Part of a small language model's weights: rotary positions.
Each number is 500 + 50 x the weight over its row's rms, rounded and kept within 0 to 999. Layers, rows and columns count from 0. Numbers have three digits each. The size before them is the row's rms in percent of the matrix's.

# layer 2 MLP down (transposed), 512x128, rms 0.142, rows 426-511, columns 0-63
105:538498416456519383541458485485500540559490517431457502499516505546544528537471487490549437508527400595448456560474463501534546453481468430500491526526466661505533510488568413508611558492473534
109:477497466554557605579459535498494435504465474429532508479427544621481456531445485459570579497404376481445551621411518493494490548478483479546464518551537450447561466525501523506466505525530515
078:466521600445616464506449535405445508460487566552469521493426526569485480412496456529431536510518501593509382450452552440525518542548536397497512424493450533524541534577550516491518502418466514
088:481534501588489443429535527422477471506433563529509452421469532586565513563477427554471536500546475414517497588506503447416560506457443517512488567495481382526538515535492529465516399434507491
048:547569509444506482528463496478491485461459563512498492546437444499559417498520512535416493519423636549455439539427507529542527551437468463469455448520552647429456536504526513518550442346448540
104:475545486453564561527492468492512452529516533499575414465427497410611498602516558514385563507484535517570515508367488477448435522394531489497587520471448546452505520512498533436493456446489491
115:508482454487483484476520493514478500521512585373570465455451564426515495549445483511509499493515564453580550476464444580461479470471548489476472481430503530502544519537599538463520504544475485
098:390639567520559510491405554540461539573513530522436502523549514567547582470472557462511511437516461570482470468478609506422528589535460434455492546443485567486482464460446520534532584480497519
104:532439473550599438521472468465459559475522420402505516598470483529557590429483593499578532479579471547540465362531558501460474541489538535493587490501458488480575485529497518538496518611542557
098:513495454525518609495540478526552525501566478470523321545350520573509495484518480353533456526569572515497567547491438457524430523482571490532455469563474436503558441507509526454472480475476614
098:477416512473514489453594493531518585488562500550512438588470432422503597460570528427566497513409592551445485535477536506523571534552490474423541574495429493458518419525508554581516530560524454
089:491546535505547428433493600471448514488384577488422511507447435506534463506460587503477510469383508558529496501394500574528597458407493497521534459497454605498491496530460460556556429430526442
098:423501530520461481450476534496524522460569469641371514443477363544522419471512503479483525420504479633559474535534414608535494523465465495552518458563498530497507473492523387552483562514504521
095:430444585471475528560554507531472533554562646550470481464411429439491541477495550522530478454599489468475545485566449435482662474510450507525470487436630466491515537409535481475453519501591448
132:437474518477457525496568332434468482431543530517537494474504477628486459498462471499491500405533472526502494520518561515545505486463530517495438475402409460486576490548478434533493488619499490
101:481479431468510544481553498526515496517446609533504480503435473506524506517444435601581541463464529647446511469540493451485546570507517553484543497553454545529500438541515435514483567528559487
099:537431548452461496482484440486517560530382494529446557420545434502445498595574568570410454522479459615531502521551505468508443525497526560499531558545477502469477481566485437452499364508509476
101:452523496480686411480532482553513491500554434468448468434417566571474483525608512508583516456559513543502470497535472387497463433533417512535484580472502583489403429604487546473514469565478515
115:556460548514445530479472501538546467475458478517536491396510546598501553597423529494517483464476538503530576548460431493464507436448487601400576469445480569554524464493418423554488505625460420
102:466502445596480433504495494509521483514437494473496486464503482594456461647472452557539520477546457488526459586570484506454580482443454550448462541472472515499562505547592534505526473396486523
089:449577511512510468532471532436470522448507523390532489580418471527577510376534506441505513511418540536476463417481520511484467512599478497497506424515606458426536625526607457509455408405443534
095:513512563417452541430488529390530503522467625478483489419554451404507408461507554458470499469403454511541505493485563543500525504369485480534421532521588532572540546536514551555549483465414474
092:600491544545494477441541524479406506525467523548484474474419498534494541438494561542474505383470528607545520473467465517430533471496509472451460443435500489622503518483454474518442457456533493
104:490490508620585497467495592561502460561523507486357525501416490535498520543537457401468500483448507457567489497467533456461471428540562350429552480458457428534458459578503529491490531496531429
111:556459445595514529432445486512464440544504510453443502460510545511554428559470505480583484477513479593555461426572346489588460560589465461522498509568494574580532518550554478411508486528463567
098:467455379536537500493490629599554486503501470512388520524489513525458550515439509529534400452521514551538551527504483423518528509484474514434485454531467494480435514505487534479518555400525545
094:500466445522500447547504541552490451509504439554532516481486549527498425491475576448566479545505343650457502495468475364527526608532548511481500530423496519506492455494518547529486584464511576
091:503506554493505516403474457459508473533521429439528477418570558542564505513423497515517534484493464532521533526578581543567540480467515553511563563540552422465512550490611382463460463409510541
111:466507593414470430482530435483491475499536542477522486476536479568554429434450506552495438444537525550435494561534539512431546520479483613480512557465565479459510500457573426539411422506442533
110:575548486613541446460447488510504421544562514512446540505450482633524481508488515471430532513467438475506490492420572534476429548453593449501502467405415465586503526527451533507517506579491562
097:462552591511667499534444555517538511539511510524432464485386431428501451495389512535509473465417508471516514594488373547531507490535544469563420521463489591482464469520491528472591477396482544
095:430480423664430489503444453527523456600506500476458512583527460475393548596482486577543585430388493522496543562593508454568544460453504493424507522513418555527545511584528524538488461438490446
092:527441545486531558421509452557582535457401510492472478440530435526631442480451495500558618502545495555480460415415559534513520438436557526561556520561549571509541472447485395564444485529475486
101:541430395501497564472444449516570480493449572480557521450489525579495466595455607502537578521451425542541591448413530420550501454605477410496628467517483571509555510474472539460547416543538505
097:436509519560485508615532607480429526544454512582505478493473498529462457540468569501456491477461464554480600502425498510492529562518419538484476470404472487619568502555533480515474576401521488
102:525477554545565504473543380508494626453458494554442441442500469527403460474436517486458536447505625471429507529533496519476561453464539546521546442490517450511451496462500578546429600414541483
100:475444522514465365472530486505495538446446561493527504437445400539428441510544535472553475484544532511537548511500549555442536420421403603518527558512596463552520503454561491561455438413512478
102:455446478514464541502498390501524484453497517562544358537509570451597417483432527444511510514538517561501455553449435497588560396503479493526451491432545557545511438529562424556500584516463435
105:517484505421541429450560516510396497480540509444485463407497416503477519514464490514471515555405445438545394341579518510433519451463494513543508544543556624565602510634572512503572505527537475
099:543479409630537423482448452547495551485538471525505510523414484503462486465532423367563408474491507514429569525508412579477483481549533509523450486541497392513532450483550528475505499477481628
095:398558460459605419508459505542601553554586436505486421519444540562504483561554509524662589437494445564527449519531467477489495477488452528551476635498474539472467399540442452502467545480540538
101:511490490511480511517469462603525545551385582499458540475408479518543514472448520497565448446573507571549458517433527465493547412452515530530519489431562520587496451395552445585333428452520449
102:395468477465620528441589600497554570479509464559439473489446496484465491418476571500554466500563437492507549593465554491542421465420565458548486515470445421449609492548528473472542503452547525
099:498497492541539506450480440535533479485495482516472408484549324550554466531501493425475503489519541580478497488457421555532508507473532564505502430509511470472447522474403502463569475377487586
091:550565520553554477524511530544436491575431569447506540492506418566506422522532660554374440472418497551421509440471505420487515523527485485477447511471426544441522508514551567467545401473445503
100:497515438531482512464481525531501507625478445550526539492468479462476535589480463385569519443432449466537598494437541476485495543576544499433472565524516535502491513450494552448534604517452513
100:551407571495542489477457506522494492574407517559412444408480520531485466612454506501486506531519442605577615526511477488481440516475489502472500547524445609551524464562528530481592455521455437
094:463425444518510487382561536539577501495487454492419484400509574586470482584617535575527550544431516523516560453520533498497516495468546401580498474544481490516448512430571483522466421444472482
106:435570512478603440548471524480554510472524404588545429620452567499489494544523598402547503485510481524494515484509368412537512534455470505563450634492460487549522481521466451506441468540513506
103:577479553450551556422484411509487482446446467496507451447476424527508415513474498533521417510562525615565515522526471491616449489462504577528477596446520450469465522528505398551498419430491588
097:541483579479523441507565498446462554499531482543481520403542472487541467561427549512436546512546482570483539478546501545565498488624488548620546507478501447506581456456448523420441487334482565
108:535480486540478548501546549461551486441466384421448447508559515565469502483603537461416523445497429424571512582534539558514442479458525503471428516569507393581402499506460524452592522594472477
101:481511484498481624437526499603436491507493500552491466559583457448415484512484452492594508503487547499457473567473532504482486550516532479465546509433527595493394519560499478488508456537553552
104:420461608451543461553483530476530544480430485528579474537507542491379474478571572554519515570511547570454575543508453479564458407517546483543484504457494512663347507564492512563455524528467463
098:473481452540495452487449513523460591488498454501426459515467492569506550473457443364544465508445527619389483495579494539478505543608447545471473528539437475527592503400518662549542487541566536
104:599402553508480509526475453434523507562485479472408536488504552472430381519428480521552459524449511632568617527517440494461474543484465483463449448483561524571512462542587553485544459539508520
120:466479531431514602487519547538498538541536495495474499533434496520526507532508461597488538426463515468427405513485464471435435537491544405539520526467498527489495465489551462530614528482584564
104:561627506434503495500444525516464450512608486437540560511447539448447483435549553576483483427532462579460503492538551524558455549521506435484459608523363494414469522558561539485609504504518591
090:502547513372518483548500482409571590418463556588474622469495538534472500468565453541370492452586513511534474498570468556494446514568515503513477495476442468527506563471446482480495428412480487
105:475464460499482470551514430446538510472474508464457420417495485446452511504517422500514597577514488545466502485509428566520519468529536480452558429494519555506376527466495532480503535550504462
098:545432539543537457477437459624505409493388471435478450527554482476430394517502427477460492462516537554486552407497516468578480478527579552553509568516490520567473521499544594510469440474420508
105:489483514556447446571488520549522512498502456657498489482526550494471512602502491487451485507510434571564540557449425478511529515485560410473479578449425441391499476507489510448487472546505464
090:487467446471487429497557541598499487498480419498535497487585491417540582433522503484523525422492581509447467508373529488540500517606494498443587444503506606424523455479430511542550552438509513
096:532474411499481490514516496491569459498414621546488490455519433632539397523413542535462522468530442468532505548452491471568547443506488541508542470475464572548514532541495538514454371469535490
104:521416514506586465434482475453508475520512515396406431428466461481475480544510471452448467466525542718543507444567462470482488538541533420545504467534516604513483512517507530456521514527466527
095:536476543531465596475396488504479466557556501539495541514536518505515567540520449559524522464395492536446525528398561439540455552540551413494552438405453459487495538555494495526500481467540491
106:477508381517485493473495453564587529456559443462530534554475475512464431634546501487468498477507515517503480463500528508501545419474506490478467474477528525397575550495518472506538541514496403
097:506511522409429459419492492523552459467411435539430466413488493584469394544537569544481490351654469540575560540505580538480529484464460587567455527530570486476476485477479483502487458386466497
106:569517612413505436490439473501465450491485444498464516511500492515362411527464443560451523480537451599484545450535519489519474513522538577513498543472601567495422412574535512504551449508452504
105:509384494363531504474504491404442486512531465462485508506424483542415455528481616551600579513492436588538437472658580469426487527557516521506446455510558525483458489532517494419598525503475578
105:397424474522485539490486574458493502471501444458416573508418537584442501484547543478484460529475437588449523602489494473537482518446525471542444541531497459453550481412516539519454453515453498
105:470531481396566516531478480346455463524560511486484494564481491549411430477476591526471541583516453517565486494498631454468482507549508448476606474462520454506560454534603448530485497486533440
087:461540548426450584452527508488493449499490546457532513591456482504484489474517478584471461528500509590640483498570479562431437530527450525526518403469563420473502491483497444478488497445503541
102:433549545498427435417503508545503489443523531551517540461487468598552483492555492466494562521510560490489534412394524551486440537510525526427585535492447542381532419422445528444486509580489529
097:582465540479438549485537547504560510457561496510342444465532446598455442504546468477547527493453471598432532517483448471469423538565517506507431439540548555454484511596526477410446522610492489
100:483609529474532549467581537499536512521495464542454478462587504563511385491458419510521523498551474511493454565575491534453552524443508543525482484569508453524519523458500524515498543463433535
092:467451531430465460495499450487439507524561603487535514440493580447462596564490547601414543556518488566502535418551448487537575495560517513484561481430430500451496461544500398502477467489559462
118:501452511496573491454504475577536395436454552496450416517527556471404369478483511530437428504519562613544576419460387481534586489493476545564564527489506500544427508608590503512405468529520516
095:481428524439512510577500530498466544617488559531407523461432516536440483535468546550502495597489420507487490414510357472540519551546607508559517442412445471495474481559455556513555496412547557
102:449561598473566535545478579520414540548419598477503427491542508475507463502486530476454530530472518457479612571514547532516528551469569438555498592476562535490534481488469526457528563471515548
096:475408466508543468433519554454496500508539428534525457516415426533483414515508553555528583538418441534517489461561522512453470574487447454605476451561532505475534537514480543437531485415450598
109:425520539490559569512526445514585520519380516545462371532509528501542537458479561578505580490558461516540401476492517447500489462506446531540606512556548577621519483550522495492452473542515483
087:538552486522500423531486518519468481473466592483487499558408449459525447541509548495462516487368560540420453457366538513485548534449490468495507476498527653436467495529496467521580471325469499
108:473510390413418531459528459528538467528558532479449436458551464596477498520518459412476549491542483604456454483395517564513553502483515485525448562470559581506552497479546392463577490507458480
098:520554509421530439624517584517551600509499411547501506603398552561478515454530535561463468543442567578433537448509425437489541498420465533446476525570498549488509457484425527569448483509567510
109:577522555514590559404506460423469553444476434452484419501502508482447509547428560509550510485540534488619561473513442417412477466455427511503462505486478515528549533492500447515468497579470449
# layer 2 MLP up, 512x128, rms 0.153, rows 427-511, columns 0-63
117:456448480499546481460390484513473438440551515432449496535574525476460507517548426569466441576536526474490487602594556500460442516483512534533441380435559551452512473469549469486515455512489525
084:491485544522551558505531465494526491469577427535573526485498578523518594522608393530433473499473498459472481468481390483542492495493490449496467507502484453519548467453453529549558478564552486
082:484470608481571450528477453507425445445503540567595471529580474520426530503471448493476574480572502446511530465549583524425497463584482454520570574465594495539495459413521420455565503505460440
042:494466505590462494552500400483481435517557466516547480502602603491439576472550436567554529557508529412463456520521497479389457508530472538455496524538519488508495537493471503466429511582490482
102:516427555509465457501452416489549498406573494463506469498488507562496520417544498528503419633595482451446462465557487496467478492487508582533558555506528500516447503528507522494507465538526518
114:557452451586554466505358439501520500528545476368512512480480496518535484523472536509513480600534536524502458495511486539476543482489491478529441478512576521478451612525535568462546417548508504
099:505503536557455552585453474459435544487535494511636565553508574424432555494500513481515471495536520530503492482488457538493455453605554469483500511543459437498526486487507433431382561534565442
107:526541459489491454486468383432523486517508389496486578489549493480515489537581483584523399442530546495539540559509558611483533485430502522494433450523652480503407511469554413499497443509470505
103:543561449610482484486407435434534449393519506513562640522524493502426458545517397551525477424521556487421520551436497574442508474577497483382517548558520445527455492497426481522496527509518500
086:495538448485461585440461468501518427508506462520503581484501573540589405540550580472601529482555470470563543501464547434443485410416485496438482550521563447459488538582444524387483567599549416
083:488484543507429522516541368510521529466638530573507503476532535525454555444492411465529458516521459414460484470517491510473530410580533526462581571435580403540524450512442572567543573513544446
099:492514490504487466468491390510463490440591464509517646451524520533443535443535412545611461446546515548428461507467488564389575510560475542438439472493609464462530478476457482531562573548465527
100:542563454555551520541509511432455434469510535462509523655507554542486608399529460448514453511507486404493465441479506456454514558450499573432535503522529471342448440505457541465505520504550496
123:507493534469530396533505494522400508482553540493511507463560541505589478412410479521438558504528470482409521470495568460472517481480567583466365449445549448493526563563479504452466462550564420
107:608440435457501385526489419505520469534493511504444484465421518482553572453547459529367573448507443537465529500615580527539509523527486564418417483586526486520513448495497479528553527566480507
101:540496453443467428547549507417415495596488471514575491491497547484492540445466527471451431440484457506478452493540493616400526512597469567477544571583453518471465485537467557531391541473608489
099:459471434528461419579380446478502456528490459467485623497524485503464520438522521531496523515540510519470441430454515502509554562434412562393444431535562489610456569531563463558507364501502563
119:589518473482513472540511475484398438594485498453491494458520475503541499576497483511465529524523634476519478506488497521383485530512450587548476521529520509453438519517537556441540437522510521
096:516451540425581522549456557393413481523480563560556510474510486502567534547480484478531601476569513422492546522532531501428525434558443494440474548435580456523525496383554548427479521513439413
084:482542460546474569457514538546397468507502499428512495456445578506432559408527453466425469517470474349479487490521533482453427491483526565523432508537578506458594510444526521484546382538540500
092:498470527599454443497488510566487532554566497472607543505433554476447620379532544515590503575493622350530480524454468478466519402515550442544566520516546546546537445434485554537567541504495437
089:546584532595468411637523470454490447495589488484531536551573518512442516419537495504487541444507502545501417506586421551487490452609523476496542595466475437527497433529425542537489534503526475
098:526546528491449515554502463499522512484610578401602651465498594426510494488502514520461554541552460464463409421461475455415535480580478492449541541525446545508561578451423533542469547537514475
111:530537453527423503473537482520401505601436498478483495531518530414509504524506545463573484560547486492535499447529605408477433530523450611514505471483606567484488546587519607433513495501532498
101:592491502444588437552493527473486500533475568448490535541614481440498485461468445554444421568561569515352459457466480551484549418479497544453557493497611493400507519527402504538507516494440445
096:533455464480383458505425504481461479455490455531497494502515524563507525525612522601505516516524472507478481420533527483530506509521543524458409461483465465547470441497505488433492427541412546
087:483436527565485460543492547547442516481464530556541487513457532484495559391561435429555474456481583458435516356523444536456525476497489609517545447532552517536499530444462553479533513495485488
108:459519560469517501463479467500530511511553554501461567448539535480553471429451520544461457513461464519464555483516641487453510484501416530493428497476546505399436490564504401457441430559464527
109:577541505473387453420517488481468451482514502473609586521417476467476455473488467493484465584549529498508441495447461492474446502558484485477451466525536520468511426440369512469514498545354522
091:533519504578467460522377510400539465461516478482570472529527578447471545473493470509535499466554415510416508493503574600536446484476529463449502505562469493523456502441468502483506522534560509
095:539545509470516472597549501423473485540495500521494485463488473493607493550461436477487523536500434412456484554408456514490429560469490531491432459501582452447512587397468503523486503515418538
091:526493510579451472503474434500454465532499556551474543546485470445527472505444453586468471524505536535464513509634531563454579480547433641469364499367584450519530530534511553505509443501501524
103:600530424499454527542433516469541521475516485460600564494467530509533469522512556488461595568516442495540493562396540488466464459574446530373559470437577522466463521440518484499533452567586447
094:477528490576418471488407533583421521580466433386541543527502480420497473491525539536509522479475444529410555516548568517536472477475465486421429503539514459498527491564505582500496430499461460
095:488548502505491524435489510488456523497478483525517564501542563526604590552550478541491568501513497524446464502449473525442501514499473535464501532607482427423507537455495493475471517537515504
101:482543521483513509586532528579512492426480536507647530524504487429478465552429519508517473565529541438454506481547527565453506367658489501443508493517571468533562564461550465484590541517443398
095:466430435535552572537520495467449497431510427553589469551618525563537424467520488487490458478520559429513454516534529526482406501424527575519482444533482490532499452518593418466461524528488509
108:547534511447551481522540477529451456505491499452518531495554553542540537526406495612477493517541438484547494502541554480432489465493540462455368481481450458468522554488452459460370527541437430
099:478573434593479466538388451431500467458556544538577607519490518455477544506525452514503473399506500445468482489474509578433494429584468463504543575504537450549397504464390490524486555505427470
098:573525541537385518502443407419480464489500504497473651514468506513522469486506451478502466510435537513507463498418495526433553504434481518409527439550583481535470526481560473529450442505474506
102:572512473485595429501488547394418393434523529522532556684499505439534492495533424533488473500512450510429518523537515517476513479542512514453407509441511463386410471503487534499500572508516488
098:541478491544459468523539466535482530448508530496511492513426479545548481524473494537473409636403589507433512453448455479472537388511520537429432473488472486434522538583530542493433510482479432
095:547472506571523471525554516465462409520460533560539563589511538440528496394519452444584423461582462495477556470419468490407560488565474533534418487559493432489526496440484589586438610511459514
090:593472542502487512508544421407499485506512476515536481596572555496470635449563493464544506518503511475546482549571530411500476452490528513506483571549491397467505455518443516461415561549502442
096:455534626490556411598408515485529513518533575472454515522527491462491454417517442508475523515526465483490476503592484579523543371470504467545523474481438499497417556532452472477550383492520441
101:591489444511379474524556533462513398556472566521543499444557549434569474505558459458431545544519448525485538564513524571476512510603440540389478498586539575453539543466455561475489520493496506
096:466525521483616456452487517490515545484550488510587600533492492486452519493572485515415411514491534453474451497524413564505457508567559504547470489511443478481500440486465581546523464496479528
110:494541414627557520501437461450392498488525467512553589532471489467563514477453408622484493541444548487485545567443546590476544512517477624415434429549568502560604571432548503483507451527459519
101:510477502552537481510445491483421485471457509516539550574486513446547526387542482465532515503408520390538500395516495553470510516511473485501538512588571461490443471416442583534615539473439540
099:558482517597455459549514504557443521416526502528511496572465496476495506478457369530625500509451684419469482472475446512463501432473493473517469528618486538442421467544465527428525502516536463
106:510471541566539476556529450498480547493588450504599466513453450506542433433506504503511510587430548531443452556431439607497477473488523506504472492479483532498558482554453512457425519532551476
109:543522498517560539545464436451486461466509472543512594493483521421482553516565537486577414575501499512488484565520538474471515475561534509481486576441555516529430459480560472395497486511518492
103:414551407532504436496482484498361572552521518467539558450464528412584557402528572516415530501430442506449561491473530478504486518476453554446409450492539428557579488459464528565473550532491548
101:487615473452477531426444474545538414498571494498531490522507591421519511477595545560458547480510502501482507426416509507517482472490371483470434554582632489491479562458431505437452529557521450
105:479505498515472428579458514488540388500507516505483504409520517500445518435510466551532562490606547527423517619555485608496519433547421507439476485551474544481409534573471458563520571532463471
118:477554519482493491471532506458538529517610542558546543518547504515560463445494408610450356534458646505440354562500450480414537472493491558525463464502468477455492436511493518581515428573544502
102:529463492548541607573527424523504510506542470409458531521498516516500481555505494456561528400514530462593472421547416459501439535477486497498458609588568400441414491460474443635543428524575494
086:596417465663494494489475438489509444455572470384440529549513545515452528480472544448547562522502524490533495330431497541488467554455452421475547572523505529438454506509533510553525466532585536
102:545482515437493478533589501478435450551520518491551576464525473509530521495498570560553468476528533452406516463400404485480537517462455533501520594502553517359575432515525449553474581472597521
110:586472433473438457510443550502513484456498490556490587569458483555500545468452448547482514456389454508409444434566411565438508520489472520433471450542509411498515531495456563476476555544541486
101:519430466485472446518469524421457500508534445435508473551555493445603472477533476468444525512564505466559524426485464590487522530495514533452420514524446583396533595417476495474501476510525534
087:461524518483571516432529478495467502504553493515529441458543608467426446487479519469583527657511466494552502631569487449476478484383530572557458548395504507481550505500540483510505489514486503
091:576521393459563509534508588517492515514499491430534501580521559520530430520505549533511410519570511384532407474463531521469457382487457528508521445442537495535496494551536442493460495555505340
110:526555444475402516541538494575502478502499494479476529589495517387569440492416453477568564556472476515463511414465547467504520514600427553410540557534505480425484573484499465564438532520512520
092:515565597459496491523541464594568484441590476409518532503588480461448504505516450584603545478553468449476406607563399539494487502507537450525381540527556489513469429457506497566509566487491494
108:461547470522445406436486505512527527485592518476562549532442547420555605451629480535464464509505553443450449438429493555470562465501434519519523585546583549490471569399460615502534481529493499
095:499426509656606433596539577521509535437481508460564564542498519350541562477523426514510470605500542504481405508526518434481572386544595454516585515414509534561494597489464558504534484471498464
118:602512474482422463519451521493496458400472474462516492473494546544526443474486396456467495479550515504440424463525429535458494514598490521402493483530582522445515499458514533488429528520533514
102:562514546509472552507533411442478527469571526514537500515455588452568482421461473441545460534458536468526528503532521508362530500499524669515499530517467398527521460469443552526410479482481487
103:527472508514480542491393510377413479381560454528429536477468573542497507529530434568464521506457510490475518478455535528496493515540522507524399496565530525444520488443494526507539435498579492
117:478504551449508515514501452412553541524591450549516568485483500521515550522560425616473483431445514502448562462531500498487545449456428495505415467492538494518373421537425545516527469696511478
080:554494501564497527500536460528533465496516508485466471468508501453371476569416542424639518562515473521541471418519457439375525501555492533496504583465451507515523439462563390525363590531531492
098:490512479461536499463470484455453455534501522448558547521426519500517449529443602551497507531492479477517563521555587465512394424443570496527487542473465486488454497457590440449447466506507391
101:510510473530363482534572478524496479473446448522509495537579509466402494470500389418508468487587502504430427454480418542420576538616461584350492455553581545503468515495421553523535531499498512
102:518551493456453515505392520555481555477514469474468559402563546446465595519514479515455448445502504466428544439499524513436447444509466580429415494503668471538509501437494518495455534540518421
088:523546537452478467526471535466396475423446481492650511443490584470576516507520500449459541562570461425465512496441510569440478557482463557506499569532504464440538497429455596520456558476505556
130:540543421488447407550372490490521468492535476556459562539462502559450520458467440489415565494474555499479491427573547525447492497568434521453547452519566475507467422533476438483508478544561514
093:643480471491420525529498486491515451469462558423551519464477565503530554483539468483447539425565494411555575539476567461484487506521466483521503614512588417467499468548386532485471520483526521
095:471433508518376518577477364398487411458554435448509535526475549461448477573511460585621490572551447538567502481534526459557442501483500494491481451500500512481461540550509423504439563528453481
098:568556522542469538488555404473478475422564521496519531496453525453564481492476577511521428462502563496555463555459596435354585520497462588422473477495559436511511388439402505533358520513570507
112:457501443463452506571483477550503536536575430443505636488553506536590549479529504525494539500442460467456422472507529568469466489416466590456445570525493447519523486564500558456418615526461499
079:516392542516546585478560454516520521516496488526513438473548555507447526558475437475540524588522450414538544513586414448495516417502557507533540597541519386560548486515499580466501555512532420
124:510613473465414467505524446474412505478448474579516501464487507449565530535580409421551495509482529487386524415428465572461533505529540605524531473552431522479513598473546513491488513532557514
108:515533413606490452490465433477385510419649468530514520528471469468564541431464539482516623454422501515443532535515534486503503484519484467463470434552527413530488552400563455514393482613537477
115:587541501539587423512537432452494478458632529491494512504476507411554539518551523528543597541460604552411442526498522549433459463414445502544470488395508494493418459527441493526473508547555472